Weights of a small transformer language model: 12264 steps.
Each number is 200 + 30 x the weight over its row's rms, rounded and kept within 0 to 999. Layers, rows and columns count from 0. The size before them is the row's rms in percent of the matrix's.

# layer 5 MLP down, 768x2048, rms 4.79e+04, rows 457-483, columns 1024-1279
099,178,195,173,222,206,201,158,191,203,218,158,176,225,194,262,198,199,126,267,137,221,211,238,203,172,197,173,188,196,182,197,247,161,215,181,216,187,231,183,246,200,221,139,148,256,170,128,170,223,175,190,207,202,161,188,178,230,197,163,191,213,214,247,227,200,208,283,157,191,238,207,198,200,219,176,215,224,176,169,175,198,235,211,208,218,223,183,145,148,193,231,165,238,199,175,150,226,185,286,179,184,224,231,231,203,217,222,243,233,201,229,147,205,201,212,244,222,180,242,230,232,169,224,189,197,181,229,192,147,161,178,196,195,230,191,252,177,258,196,204,225,236,239,225,194,195,230,271,223,159,249,202,230,190,145,232,164,205,183,187,199,189,189,216,123,199,226,155,257,191,145,201,223,201,175,214,172,195,235,216,177,169,177,226,190,201,208,245,224,212,188,204,237,210,166,183,253,174,157,186,202,195,173,180,201,171,171,186,182,224,244,195,200,257,187,234,182,188,194,228,147,182,186,185,179,205,214,188,187,181,213,123,186,200,212,164,174,194,201,165,170,274,222,237,215,238,160,188,192,181,224,153,194,169,198,182
099,169,237,164,179,191,192,231,172,113,252,246,249,181,214,188,158,184,194,204,141,174,212,198,224,244,169,181,194,250,220,184,217,193,205,216,139,150,243,181,224,208,188,197,188,214,229,195,230,198,214,185,188,185,193,214,222,219,215,239,260,214,192,183,232,160,197,169,216,227,194,181,210,204,213,188,175,136,190,242,172,218,204,219,212,175,241,204,178,166,190,221,174,191,211,220,193,196,200,185,183,189,191,252,257,221,177,228,243,163,180,239,186,173,215,235,231,235,218,238,121,244,136,187,217,167,201,191,124,165,192,159,198,199,242,164,198,179,225,206,247,94,173,167,150,234,210,244,168,239,192,165,216,103,246,174,147,193,199,192,178,200,210,154,220,186,170,205,202,177,236,165,154,166,217,146,166,237,218,132,237,209,238,220,187,162,150,196,219,229,238,165,226,133,223,209,159,234,235,210,250,212,149,229,224,204,191,230,230,208,222,259,201,216,217,215,186,177,173,180,196,213,248,210,233,198,241,216,165,190,224,233,161,191,181,170,191,164,202,220,232,184,205,219,149,146,197,228,186,169,188,203,214,218,203,237,183
096,202,186,154,229,209,200,194,163,187,174,212,220,273,160,189,214,130,214,140,229,209,170,229,164,241,187,196,169,191,214,188,212,198,216,146,263,180,224,182,196,219,205,211,193,196,156,149,162,237,186,192,201,241,172,241,219,244,155,219,239,228,142,141,183,175,203,204,188,227,120,134,218,191,167,166,225,157,194,189,225,144,160,174,115,220,153,176,148,242,168,182,191,217,227,207,209,221,212,230,162,201,193,211,181,168,197,199,191,203,185,200,178,228,246,149,191,261,186,195,183,163,215,215,175,215,206,204,271,221,218,185,185,229,256,196,216,204,217,176,206,226,252,173,195,217,136,246,251,126,208,201,211,163,200,227,212,194,227,190,194,138,195,213,161,185,223,186,197,205,179,249,244,219,150,194,167,197,239,148,168,217,235,220,188,239,209,225,255,219,255,222,221,184,233,240,170,233,264,222,189,268,234,175,176,224,191,196,199,191,202,230,195,242,177,150,198,252,174,194,207,170,195,169,193,229,195,261,219,200,197,185,165,184,202,146,213,226,169,184,235,199,209,194,263,210,191,175,230,220,182,249,205,195,249,209,209
102,203,175,229,173,132,201,193,200,195,160,218,191,163,250,221,236,199,261,227,194,197,210,163,196,219,223,181,176,238,179,147,138,172,243,240,151,157,258,273,248,225,167,218,192,164,174,203,196,168,192,132,211,168,146,198,178,185,146,178,231,177,262,207,229,139,198,226,150,197,212,238,217,185,152,232,202,182,197,240,197,249,261,202,224,183,207,155,271,219,144,158,254,205,227,189,254,237,265,154,246,200,247,180,166,206,130,193,258,194,241,181,246,227,247,193,180,196,176,204,199,195,167,226,197,208,262,166,235,260,194,219,224,163,198,182,207,197,190,236,192,164,166,218,183,191,192,162,179,199,204,216,180,190,232,186,205,203,253,171,193,204,185,199,189,196,183,201,191,207,233,202,214,183,316,201,212,242,226,212,195,226,215,199,188,184,162,248,240,265,214,175,239,214,171,180,210,165,169,276,180,184,228,219,221,177,172,213,171,210,238,167,153,232,192,263,242,189,178,225,195,175,194,202,150,153,190,179,232,168,212,189,194,190,184,215,212,217,250,175,157,216,248,195,192,209,223,218,176,198,220,213,228,192,185,199,201
100,212,185,179,161,199,174,155,230,171,239,265,209,161,178,115,187,198,186,228,162,261,172,196,240,193,150,242,153,193,191,214,194,225,184,206,143,186,196,166,179,188,179,207,181,250,214,227,161,229,127,162,170,206,172,252,217,148,208,206,156,233,214,210,218,216,146,160,176,160,242,233,203,158,220,153,251,207,196,158,189,162,173,257,232,203,185,252,214,267,178,220,219,190,237,187,200,225,253,141,236,253,246,193,195,265,225,190,215,195,175,190,180,161,196,192,224,130,197,210,215,246,193,220,245,221,209,194,210,222,221,227,193,159,186,178,177,248,195,251,182,198,206,236,202,136,174,209,195,235,203,156,222,230,204,194,165,211,197,169,210,210,188,197,194,166,215,212,255,195,201,200,174,197,168,185,182,195,246,210,189,214,220,222,187,224,187,179,221,256,168,218,160,209,233,147,203,200,203,212,167,179,198,228,168,214,246,133,169,216,272,211,231,173,223,219,214,220,200,197,176,218,187,207,205,217,174,183,226,244,186,200,205,196,209,203,176,139,206,185,225,156,237,209,210,223,192,143,222,201,213,184,193,199,153,208,195
100,185,217,257,164,189,170,217,170,234,191,201,215,285,245,193,218,212,236,191,181,196,197,198,216,171,189,265,200,231,235,234,192,165,171,193,262,233,180,214,152,128,201,188,250,230,172,160,187,191,215,220,220,175,168,169,142,215,240,183,215,176,192,244,210,183,185,195,182,213,183,216,222,171,195,196,239,225,203,234,195,183,171,218,120,226,209,191,257,143,240,192,180,213,239,158,186,227,187,208,228,217,189,179,212,154,217,232,210,189,232,177,234,151,217,165,157,132,254,199,209,167,164,216,195,238,212,171,237,195,185,191,177,216,207,239,177,210,202,224,199,196,230,191,256,189,202,233,214,192,172,225,190,200,268,217,226,182,223,96,187,188,193,175,234,175,188,174,226,122,204,186,241,187,170,218,189,256,216,202,161,221,232,237,198,224,173,212,220,194,241,128,227,254,243,207,201,247,201,164,252,196,193,181,214,167,170,227,182,204,165,261,231,160,231,238,187,207,174,166,168,170,200,190,202,194,175,227,210,205,243,204,239,188,229,222,235,185,188,223,254,163,185,157,168,179,247,180,215,160,191,164,249,186,194,166,197
099,184,183,217,174,236,263,171,199,191,172,165,227,189,164,222,215,220,217,204,135,220,206,206,196,230,182,188,210,213,186,180,182,198,184,184,215,210,230,222,222,206,249,168,262,233,187,183,189,223,197,207,254,205,239,215,165,246,218,256,218,222,291,233,258,185,216,181,217,152,164,218,129,177,242,195,212,238,210,227,182,211,241,238,236,199,205,223,199,244,183,150,178,207,202,229,207,243,207,187,193,218,226,248,202,217,202,148,141,164,197,197,198,176,190,197,232,175,168,156,212,165,218,143,163,186,170,179,199,222,259,234,210,183,240,196,162,302,177,160,206,252,155,178,182,176,233,172,250,130,208,175,196,166,205,241,200,240,132,206,201,175,185,216,209,174,224,205,254,230,212,194,174,194,181,200,183,171,171,212,126,214,190,237,256,173,199,207,227,199,176,156,223,213,181,193,229,214,160,208,222,285,202,175,168,202,163,194,158,193,193,200,215,208,234,179,177,195,257,143,185,178,188,227,228,195,155,220,161,197,198,188,195,174,179,174,242,200,178,210,239,260,225,202,216,163,211,270,207,173,191,161,220,201,196,221,211
099,201,214,216,220,130,181,195,205,184,196,196,183,171,248,233,200,185,249,187,172,180,238,174,173,206,202,166,127,173,248,140,188,152,196,186,195,201,209,195,192,187,178,232,221,238,274,206,199,169,189,164,244,191,187,178,213,239,190,194,216,196,179,207,218,233,181,164,182,177,145,247,190,222,254,267,169,150,174,233,174,184,236,174,234,184,197,238,178,152,224,176,166,176,171,178,248,175,171,242,267,228,202,197,201,180,256,250,172,236,204,188,179,191,183,196,226,248,172,170,186,215,222,177,168,213,215,192,219,190,189,159,183,194,193,187,146,199,187,189,238,245,179,224,276,189,204,126,199,197,237,199,112,258,213,215,200,180,212,229,248,252,241,155,175,217,168,236,203,177,148,234,192,193,197,203,207,197,236,200,210,184,227,216,259,198,223,230,199,191,205,245,252,148,264,170,207,202,201,200,259,196,132,227,216,184,150,251,220,199,230,185,151,181,165,143,250,210,214,189,200,175,243,168,246,216,119,173,215,209,194,198,208,191,255,184,129,190,167,282,194,207,225,241,174,241,197,188,169,231,201,211,186,174,268,208,255
100,228,179,180,247,249,216,232,227,186,183,139,156,164,214,232,228,214,162,173,220,215,207,178,213,193,165,265,194,193,210,232,226,241,256,189,185,172,120,203,219,150,184,262,191,188,139,206,162,165,169,172,244,208,220,220,181,221,234,178,226,203,249,217,214,294,206,198,147,217,254,201,197,227,212,269,199,180,224,212,194,211,201,181,182,226,166,121,201,229,259,177,222,162,222,169,212,143,171,230,203,232,223,193,205,227,215,166,190,192,199,225,168,224,228,198,186,225,162,243,207,205,208,187,218,177,175,136,184,187,189,215,171,227,178,220,216,201,187,170,177,185,173,163,171,171,216,181,260,205,230,211,252,176,195,171,148,183,205,254,221,195,157,205,240,161,218,215,243,185,195,162,185,174,181,198,216,198,206,217,235,237,143,211,208,191,200,209,229,213,184,229,189,162,226,208,201,220,195,208,166,166,208,217,142,217,190,190,161,200,238,198,198,225,180,225,167,217,169,205,202,183,202,242,230,238,192,245,185,226,240,175,214,209,200,222,201,229,211,212,231,214,214,208,204,203,211,184,188,169,214,170,130,186,221,176,224
106,185,169,202,187,213,193,134,241,214,207,171,215,221,227,195,207,201,201,209,248,199,224,202,187,198,177,221,246,173,164,239,219,195,171,219,220,204,205,164,222,188,207,192,196,153,231,182,234,168,196,210,216,191,227,177,240,218,215,207,222,155,182,192,198,182,215,163,218,132,208,206,232,225,172,210,222,222,199,145,141,199,220,231,179,235,215,221,224,267,208,220,202,219,256,191,170,187,239,161,191,181,204,226,248,248,222,199,230,174,185,208,199,197,229,238,204,203,172,219,206,217,201,179,230,194,190,179,189,224,227,163,222,224,243,150,226,175,168,198,147,165,205,168,253,235,162,172,184,229,170,185,259,167,230,217,196,145,205,198,227,251,202,178,216,199,243,207,226,170,228,170,197,215,250,216,135,190,248,187,144,186,184,200,205,193,187,228,241,199,179,234,205,238,262,205,159,161,199,222,182,167,219,224,162,187,169,242,166,208,212,202,189,204,203,138,178,201,149,214,215,165,186,190,210,195,231,231,198,236,208,206,175,141,194,191,172,186,198,238,208,202,177,221,208,174,207,192,196,215,177,131,158,229,179,211,192
100,248,226,223,209,166,253,211,198,247,230,187,192,165,187,171,195,254,180,244,248,210,163,183,209,164,164,216,217,170,189,205,195,180,135,176,237,205,186,247,246,188,192,191,194,215,170,201,180,255,203,183,205,229,171,164,220,180,298,172,261,233,138,242,159,155,229,164,171,231,215,219,157,224,213,194,209,189,175,189,210,217,128,177,128,152,201,192,159,200,190,198,193,213,201,178,263,218,248,201,183,208,175,202,219,200,221,222,218,233,164,176,208,198,228,196,189,227,139,223,219,207,225,222,206,177,185,226,208,216,153,185,166,231,195,210,187,241,265,177,212,159,151,224,130,212,265,187,178,159,192,137,179,202,191,199,212,238,220,224,225,207,218,231,141,205,152,186,215,179,158,219,217,228,226,226,191,203,209,180,243,199,175,108,204,176,204,219,164,226,263,144,214,202,194,257,212,181,234,228,206,154,178,169,204,157,208,186,173,149,208,174,202,206,213,169,155,199,178,222,197,212,208,213,209,178,214,182,232,104,202,216,208,187,128,125,225,203,237,216,169,232,227,190,169,201,211,263,188,218,168,237,210,214,205,175,192
099,225,197,133,182,178,249,208,217,208,195,202,245,201,161,197,236,170,190,196,215,152,188,209,175,189,157,192,200,239,224,177,192,266,181,169,231,203,218,182,223,241,221,216,181,258,178,132,237,217,225,202,210,225,252,253,205,228,215,216,148,195,206,238,173,238,239,197,240,134,247,223,267,219,122,175,172,160,197,230,217,211,219,192,224,198,184,222,239,225,189,181,177,223,208,244,182,220,242,254,204,196,223,148,162,231,191,188,215,230,219,196,207,237,174,194,174,238,168,221,179,235,187,186,134,192,227,252,239,233,200,207,191,161,182,267,216,201,169,225,187,238,192,161,179,196,186,198,255,209,188,237,216,237,210,173,219,150,167,194,238,206,243,206,192,236,218,167,231,227,175,199,217,134,200,197,201,170,228,198,161,208,195,227,211,269,170,210,192,194,199,185,165,220,226,183,203,182,228,196,209,208,206,166,188,185,225,244,208,282,200,147,157,195,168,182,208,178,164,237,165,160,237,213,213,167,157,163,148,207,190,185,185,213,209,217,196,165,174,221,194,236,160,155,146,171,201,229,182,187,227,181,207,197,188,128,179
101,198,127,171,140,137,208,256,219,184,194,218,224,176,235,148,249,238,163,143,259,214,131,236,209,209,224,212,261,152,189,172,183,180,203,197,205,170,178,209,145,166,224,179,212,244,211,215,127,201,202,226,171,215,221,150,187,149,189,223,220,201,165,132,214,196,218,187,172,181,128,188,123,244,211,186,163,243,160,210,185,207,214,220,183,187,183,211,169,134,245,207,200,205,182,153,177,163,209,184,198,217,175,204,250,189,163,178,148,195,159,223,274,217,235,203,205,201,169,220,203,182,194,132,170,204,228,171,197,224,152,182,176,205,210,189,224,232,218,201,169,173,181,169,236,202,214,230,163,191,156,196,209,151,185,212,187,178,183,172,205,156,184,144,166,207,223,149,154,203,199,170,159,195,229,224,197,214,188,213,199,197,207,207,179,163,226,194,240,192,159,198,162,239,273,198,189,151,232,213,207,199,151,217,205,201,189,214,155,210,166,210,198,220,231,236,218,191,215,195,243,176,252,194,244,182,237,190,168,202,245,159,172,200,190,215,246,220,169,227,195,225,195,181,209,183,193,217,186,222,110,198,161,186,177,189,213
098,222,187,164,243,212,218,171,229,209,175,189,180,238,153,187,200,162,205,199,165,193,223,234,205,175,187,228,224,211,159,206,188,203,158,157,177,178,194,242,204,207,212,180,216,187,195,196,206,221,164,175,162,175,229,141,189,216,203,232,237,221,173,250,246,243,175,250,195,205,221,198,190,200,239,143,201,201,222,154,234,210,176,179,129,180,216,176,213,144,213,246,237,178,185,156,195,233,219,208,179,194,217,232,231,176,194,204,162,206,243,232,187,218,198,163,228,202,287,166,210,184,220,201,176,230,233,177,189,172,199,252,328,244,244,199,200,189,196,156,235,186,173,220,219,205,202,181,190,193,179,184,229,237,163,141,282,201,213,262,196,258,221,191,214,192,213,177,217,217,181,201,202,233,199,203,188,222,241,243,173,159,217,171,135,222,157,197,227,253,211,206,198,198,254,226,259,173,162,178,204,176,216,265,254,170,171,243,154,210,224,204,222,204,214,186,246,177,231,202,182,215,176,213,192,207,160,201,165,213,229,198,128,255,174,261,245,180,187,177,204,192,205,176,173,218,207,209,174,171,240,222,202,165,172,245,190
097,157,170,178,166,173,221,191,200,217,139,182,160,239,182,203,214,216,184,175,214,210,183,167,193,220,183,246,193,185,223,233,183,225,228,169,206,181,235,190,187,161,182,259,214,231,178,172,153,221,248,161,158,190,148,208,238,232,193,170,193,170,163,219,178,230,234,163,180,188,174,159,160,219,192,217,190,221,217,254,171,136,231,187,194,230,182,165,214,212,220,238,178,205,246,210,206,199,98,254,209,224,161,189,255,231,202,204,191,195,179,235,235,211,195,198,178,248,186,197,192,202,241,223,238,230,231,171,191,227,200,232,232,240,162,177,226,225,255,241,204,206,240,220,226,177,190,185,206,137,161,195,198,213,234,214,217,255,178,192,183,252,242,137,177,199,222,170,201,189,123,211,172,188,226,204,209,193,199,184,171,204,268,181,212,258,224,179,259,219,234,268,205,237,184,192,232,214,213,233,221,227,245,186,187,247,240,178,226,166,166,196,189,140,181,170,205,195,210,177,180,197,186,207,209,206,193,162,271,231,236,232,199,189,236,212,207,226,203,182,251,165,203,164,231,144,141,168,184,211,220,179,210,199,210,181,225
097,210,184,180,219,200,171,243,160,190,214,262,246,181,180,228,211,221,183,241,239,219,215,166,190,213,244,215,221,206,180,259,188,95,184,158,192,207,191,169,146,229,218,196,176,244,176,145,265,156,213,185,203,196,206,150,181,194,172,206,215,216,195,204,191,183,214,161,209,194,165,186,177,177,224,108,206,214,211,175,243,193,233,219,182,204,223,180,136,205,220,232,256,169,212,211,222,133,206,184,155,218,161,231,168,206,169,162,207,160,186,167,225,248,140,180,197,137,154,166,149,167,191,225,197,165,218,194,180,159,185,222,224,187,201,181,241,245,223,199,219,218,268,182,164,185,162,192,169,209,161,201,190,151,199,187,152,186,209,182,184,196,193,192,184,218,260,228,137,239,156,216,211,128,180,201,219,215,236,198,189,194,192,215,197,163,229,166,218,181,161,223,231,188,200,157,195,165,138,202,207,209,244,229,142,202,231,166,197,220,162,187,234,199,183,197,208,219,214,159,203,195,193,252,165,263,198,199,224,119,192,190,245,133,227,216,181,204,216,151,238,217,207,192,160,216,159,198,231,184,154,208,223,228,200,197,241
097,159,227,177,182,142,228,185,222,203,188,160,220,211,194,163,216,205,242,216,188,235,212,192,218,171,262,201,219,240,260,214,189,189,230,188,196,188,175,192,166,197,213,193,201,211,266,241,204,198,225,217,255,171,223,209,153,223,203,165,242,183,213,215,214,197,158,218,200,217,185,237,206,211,173,184,182,207,215,243,205,169,179,230,209,265,224,149,185,222,219,181,207,256,210,181,131,222,172,185,177,186,238,164,196,187,210,180,222,189,181,231,218,194,214,178,228,217,195,231,159,176,213,226,221,162,209,136,151,198,243,172,187,259,168,173,192,203,198,237,185,145,179,249,224,198,149,185,206,242,264,174,211,220,203,193,186,207,207,181,231,219,195,191,238,196,214,194,181,267,213,252,164,137,230,177,200,209,241,190,175,175,191,205,174,237,228,189,202,225,175,165,251,237,211,183,198,206,266,166,181,165,244,251,212,177,181,241,172,152,214,237,161,218,156,215,244,167,193,225,196,184,232,194,175,216,183,203,158,200,158,221,234,262,232,204,229,223,128,170,206,153,188,179,187,189,202,251,229,140,213,194,220,262,169,239,153
098,239,212,213,173,218,187,181,218,193,195,199,221,177,198,213,260,188,184,182,200,191,193,171,134,186,139,195,239,186,206,206,152,195,173,259,247,216,226,220,246,178,233,178,164,202,251,130,192,197,137,233,182,195,202,150,205,221,229,204,186,294,219,224,225,237,166,195,171,175,205,189,193,230,159,239,201,188,210,189,176,231,128,118,268,217,181,212,205,195,233,222,184,210,215,198,200,171,203,200,202,196,267,153,251,172,250,194,181,210,208,224,211,187,159,181,177,153,157,231,233,160,208,272,191,144,229,202,160,226,143,232,161,238,225,185,198,171,253,200,233,165,201,161,202,246,226,222,206,200,163,224,158,179,176,204,226,144,211,210,236,204,201,191,185,176,127,182,275,204,224,241,249,208,241,181,232,210,159,174,182,202,258,171,188,183,172,216,188,202,210,255,179,199,159,287,225,191,181,191,254,214,248,184,142,185,204,159,217,228,240,218,191,203,212,181,203,182,146,186,228,221,202,272,169,168,217,180,230,210,163,235,201,186,205,223,206,152,174,177,223,220,194,167,206,261,207,264,211,203,184,203,207,192,250,170,122
098,136,220,202,222,209,249,174,249,204,185,192,248,154,209,197,204,208,201,191,195,156,173,190,189,208,173,209,221,163,195,198,201,236,219,200,168,242,214,158,223,215,198,211,181,204,206,247,181,199,230,183,212,160,175,160,211,249,207,215,188,197,260,150,196,180,240,183,221,237,186,215,263,221,256,199,223,210,230,177,180,239,195,177,147,183,286,159,159,222,194,215,213,230,157,203,228,222,146,158,198,202,172,208,240,141,187,202,224,201,202,163,220,187,154,204,192,186,189,142,199,228,158,219,225,141,239,190,188,187,192,163,194,210,149,192,188,185,189,240,202,188,241,242,133,166,169,163,185,227,277,178,193,191,213,214,236,241,180,277,212,200,225,178,220,172,192,198,180,230,252,259,225,236,164,187,207,177,213,194,231,231,191,243,230,197,179,241,227,186,239,174,242,194,183,200,182,257,169,212,178,147,219,253,193,246,239,185,235,180,221,197,226,223,175,211,180,223,174,218,198,232,242,219,228,207,239,197,165,259,175,239,210,161,199,228,182,182,224,200,202,180,160,178,251,160,221,238,218,210,215,255,208,176,181,180,214
104,206,200,233,181,185,191,199,196,206,177,205,233,206,210,246,228,210,260,199,167,244,255,244,158,167,185,191,194,137,181,221,160,190,120,139,195,176,172,198,226,180,173,251,174,178,237,236,171,233,256,164,139,186,171,233,195,186,200,187,149,248,217,227,195,226,237,236,169,181,256,175,205,144,246,149,225,157,210,239,170,207,242,258,147,178,234,223,211,234,192,249,241,232,192,180,160,255,243,205,201,294,149,260,188,162,238,198,196,154,154,236,174,187,214,235,199,179,209,224,218,189,209,248,209,250,196,201,215,194,185,195,210,167,172,161,180,150,212,196,228,271,144,209,165,224,224,171,197,183,193,241,202,223,171,198,172,234,237,201,151,151,200,239,200,189,222,237,236,182,210,169,169,175,221,193,161,211,238,225,110,266,214,212,198,171,154,216,216,169,206,204,196,184,181,210,182,173,200,194,191,149,239,191,141,215,185,204,222,203,128,203,207,165,169,175,217,237,240,185,194,171,216,200,206,246,193,236,190,180,227,201,186,161,148,209,223,180,235,179,178,168,216,199,190,190,173,222,198,199,214,233,260,214,189,206,199
100,231,207,178,172,237,133,241,216,203,157,223,186,191,222,145,186,199,197,194,240,208,222,199,214,182,202,224,207,258,161,235,199,249,154,190,193,188,192,223,218,257,169,195,205,205,141,182,208,192,237,186,185,153,146,236,96,206,187,258,170,182,160,179,156,216,171,124,211,218,205,197,133,242,201,168,154,232,157,192,219,257,199,206,227,190,184,248,203,218,169,244,226,254,171,233,209,198,133,190,237,169,207,213,193,207,175,172,237,195,244,156,206,214,155,216,224,182,167,188,176,205,248,206,161,157,218,202,208,156,201,199,145,220,163,211,255,223,170,226,239,190,210,166,211,235,253,187,204,183,186,210,180,166,152,220,235,230,207,242,158,215,193,207,172,202,210,137,173,190,135,195,222,220,181,264,212,189,205,212,203,262,177,183,208,179,197,221,229,232,205,280,218,195,233,217,157,189,218,176,223,197,192,242,170,156,197,205,215,131,245,222,234,216,231,213,229,256,224,209,215,207,191,133,161,154,196,276,210,193,218,224,213,188,186,216,203,170,188,198,221,235,254,196,192,179,216,222,164,186,253,198,245,197,213,162,170
101,163,189,176,217,187,164,198,196,211,203,199,161,169,168,174,163,229,163,224,207,185,238,222,171,179,196,191,179,228,233,228,181,216,188,185,186,165,206,243,213,224,204,261,175,216,201,216,248,230,163,195,198,208,183,194,216,180,251,193,236,204,232,193,176,194,185,191,197,152,212,205,214,174,172,196,199,229,228,199,198,298,205,175,120,133,177,242,211,198,156,191,215,186,186,219,235,273,213,179,190,202,200,244,194,197,157,205,214,203,250,201,222,218,190,241,250,196,260,263,250,185,194,198,226,211,291,240,241,184,215,246,224,245,215,209,219,236,178,218,192,184,167,194,179,251,197,210,180,199,190,229,210,256,155,229,104,215,174,251,192,221,209,202,175,192,163,239,206,168,233,236,186,157,231,191,201,162,213,269,209,230,236,203,250,179,194,235,173,214,216,244,214,186,253,181,196,242,230,177,195,219,185,122,222,204,159,200,213,178,159,211,206,204,238,251,230,209,147,249,170,196,176,175,210,179,214,225,191,167,173,156,236,216,182,203,192,254,185,235,209,198,117,203,203,144,244,234,222,237,148,185,197,221,157,181,208
100,210,269,189,190,185,199,182,165,175,155,224,181,213,188,181,222,227,186,110,200,200,156,226,187,224,235,214,157,162,175,252,193,189,181,198,219,181,196,199,190,174,182,196,221,171,165,180,265,215,187,199,227,218,218,212,207,196,167,206,167,222,202,209,172,126,192,199,209,169,205,179,250,199,181,240,215,206,200,203,197,214,260,189,217,183,186,242,239,187,165,186,223,175,172,195,220,223,163,184,157,200,180,214,146,207,190,221,168,215,156,181,180,215,250,209,272,160,243,192,205,170,159,193,230,202,231,170,217,228,212,204,197,265,190,171,207,225,170,177,213,155,212,219,198,141,204,196,238,227,189,182,163,209,198,216,221,162,218,155,130,229,181,213,260,209,197,166,182,253,266,173,205,209,201,202,164,191,222,223,167,165,165,216,202,199,196,188,194,150,168,186,219,187,237,205,144,263,187,195,200,191,224,218,205,252,182,199,170,275,127,178,217,156,248,216,217,198,218,259,226,187,202,165,229,195,256,207,190,125,166,224,199,211,164,127,197,212,195,182,225,184,198,208,233,199,180,170,209,223,199,201,167,218,234,175,234
100,211,208,239,189,190,208,222,169,214,186,149,168,189,236,205,182,158,259,198,181,200,218,229,185,196,230,253,201,185,241,221,188,181,159,215,180,191,172,189,188,160,232,197,198,152,175,199,224,183,188,173,207,214,186,224,170,193,222,179,189,200,192,165,174,188,199,219,205,231,248,199,250,210,153,201,198,156,202,190,171,149,228,243,207,193,222,220,201,221,238,192,240,238,178,168,163,246,207,230,210,212,159,198,226,262,157,194,193,211,183,158,243,179,177,189,220,221,210,152,242,174,216,213,201,156,195,164,193,176,193,245,201,279,178,180,167,197,192,186,242,215,187,171,178,184,179,209,223,243,240,211,184,213,124,215,142,176,218,205,167,150,183,228,155,235,235,194,167,177,180,194,184,215,221,256,241,190,177,193,172,185,196,210,181,242,170,212,195,176,197,176,223,176,187,215,205,221,132,190,202,150,250,180,202,211,229,175,249,189,219,152,207,234,221,148,190,211,210,196,190,159,193,172,158,144,195,210,242,223,198,251,264,228,236,171,223,153,236,194,193,203,244,183,187,130,221,157,158,180,183,109,232,188,225,138,209
097,195,126,188,182,210,188,226,176,233,203,221,153,240,232,206,219,203,171,165,152,163,184,180,171,188,217,221,194,212,257,192,198,201,186,184,244,211,220,193,215,201,212,221,188,182,145,175,225,163,220,185,195,244,191,194,190,236,211,217,195,195,177,196,227,152,230,194,207,196,162,195,158,205,209,139,194,215,207,261,213,236,208,197,245,188,161,194,181,174,206,210,209,206,261,245,148,202,196,240,225,222,261,188,288,193,274,165,210,191,232,199,205,171,222,224,160,186,196,212,210,203,198,205,156,200,251,279,174,202,193,199,246,149,194,160,222,206,173,225,165,174,181,285,163,214,206,234,181,207,165,230,216,246,213,199,250,237,159,158,221,195,173,156,222,175,195,144,208,190,216,168,189,182,229,210,172,220,156,235,269,169,279,242,198,223,224,230,239,218,202,156,179,206,239,214,187,181,217,154,215,260,179,186,221,163,164,146,223,187,171,211,219,260,182,202,197,204,175,227,233,200,178,196,200,158,180,199,222,148,200,197,180,169,214,185,163,190,194,145,173,200,163,217,234,221,191,211,241,193,202,199,227,210,228,216,150
103,222,216,150,198,170,258,180,192,230,201,160,189,217,172,267,244,253,163,212,215,167,236,240,174,167,239,247,218,152,173,201,187,174,175,178,158,182,285,147,125,189,214,204,204,172,177,183,210,206,201,176,182,214,225,149,213,177,209,236,215,208,211,219,211,191,268,177,201,180,210,148,254,204,203,222,231,175,188,169,152,166,204,160,175,169,230,194,201,169,172,174,203,194,236,188,198,229,218,228,183,189,262,183,218,205,275,254,211,168,191,191,213,155,224,196,165,226,196,190,175,165,235,217,163,179,165,211,199,184,133,176,149,269,217,203,200,201,238,227,159,215,181,219,259,183,176,208,259,205,209,199,217,213,217,199,191,178,182,156,178,215,155,182,194,154,156,203,243,215,227,219,212,203,239,224,225,173,226,141,224,184,190,170,289,232,252,196,210,161,212,125,160,122,228,164,226,158,230,208,183,163,152,190,173,166,193,160,215,234,219,221,225,207,152,165,228,174,194,166,197,254,192,250,197,208,193,250,181,153,205,201,192,242,209,174,183,187,196,195,215,215,237,220,206,184,180,181,180,204,151,177,211,219,174,224,147
099,142,186,182,204,199,177,183,168,199,183,104,157,210,233,255,213,178,236,149,193,197,172,238,235,212,201,218,222,252,209,237,204,146,201,210,180,179,287,216,219,193,133,148,225,184,148,178,236,233,153,191,209,213,288,211,177,260,200,215,203,160,153,193,222,146,203,235,166,197,237,193,171,185,222,215,207,180,185,178,214,226,148,172,217,229,207,281,194,226,212,241,202,270,175,219,187,223,206,157,188,205,171,198,162,184,221,149,196,229,268,193,206,234,198,257,245,235,227,238,183,166,184,181,214,148,213,191,220,215,218,251,168,237,243,209,208,204,218,158,157,204,217,208,172,233,194,195,194,203,188,181,181,172,233,179,181,210,208,176,205,194,197,158,197,203,196,201,234,229,176,209,182,158,229,199,158,195,158,193,240,156,227,281,226,241,218,176,197,187,169,157,222,178,228,226,222,248,181,146,225,224,208,188,163,212,197,248,229,147,181,175,211,217,261,218,178,204,185,217,210,223,230,158,252,191,213,124,220,208,313,201,202,244,186,203,190,202,155,182,179,260,186,198,240,224,171,193,195,200,212,142,208,221,197,149,188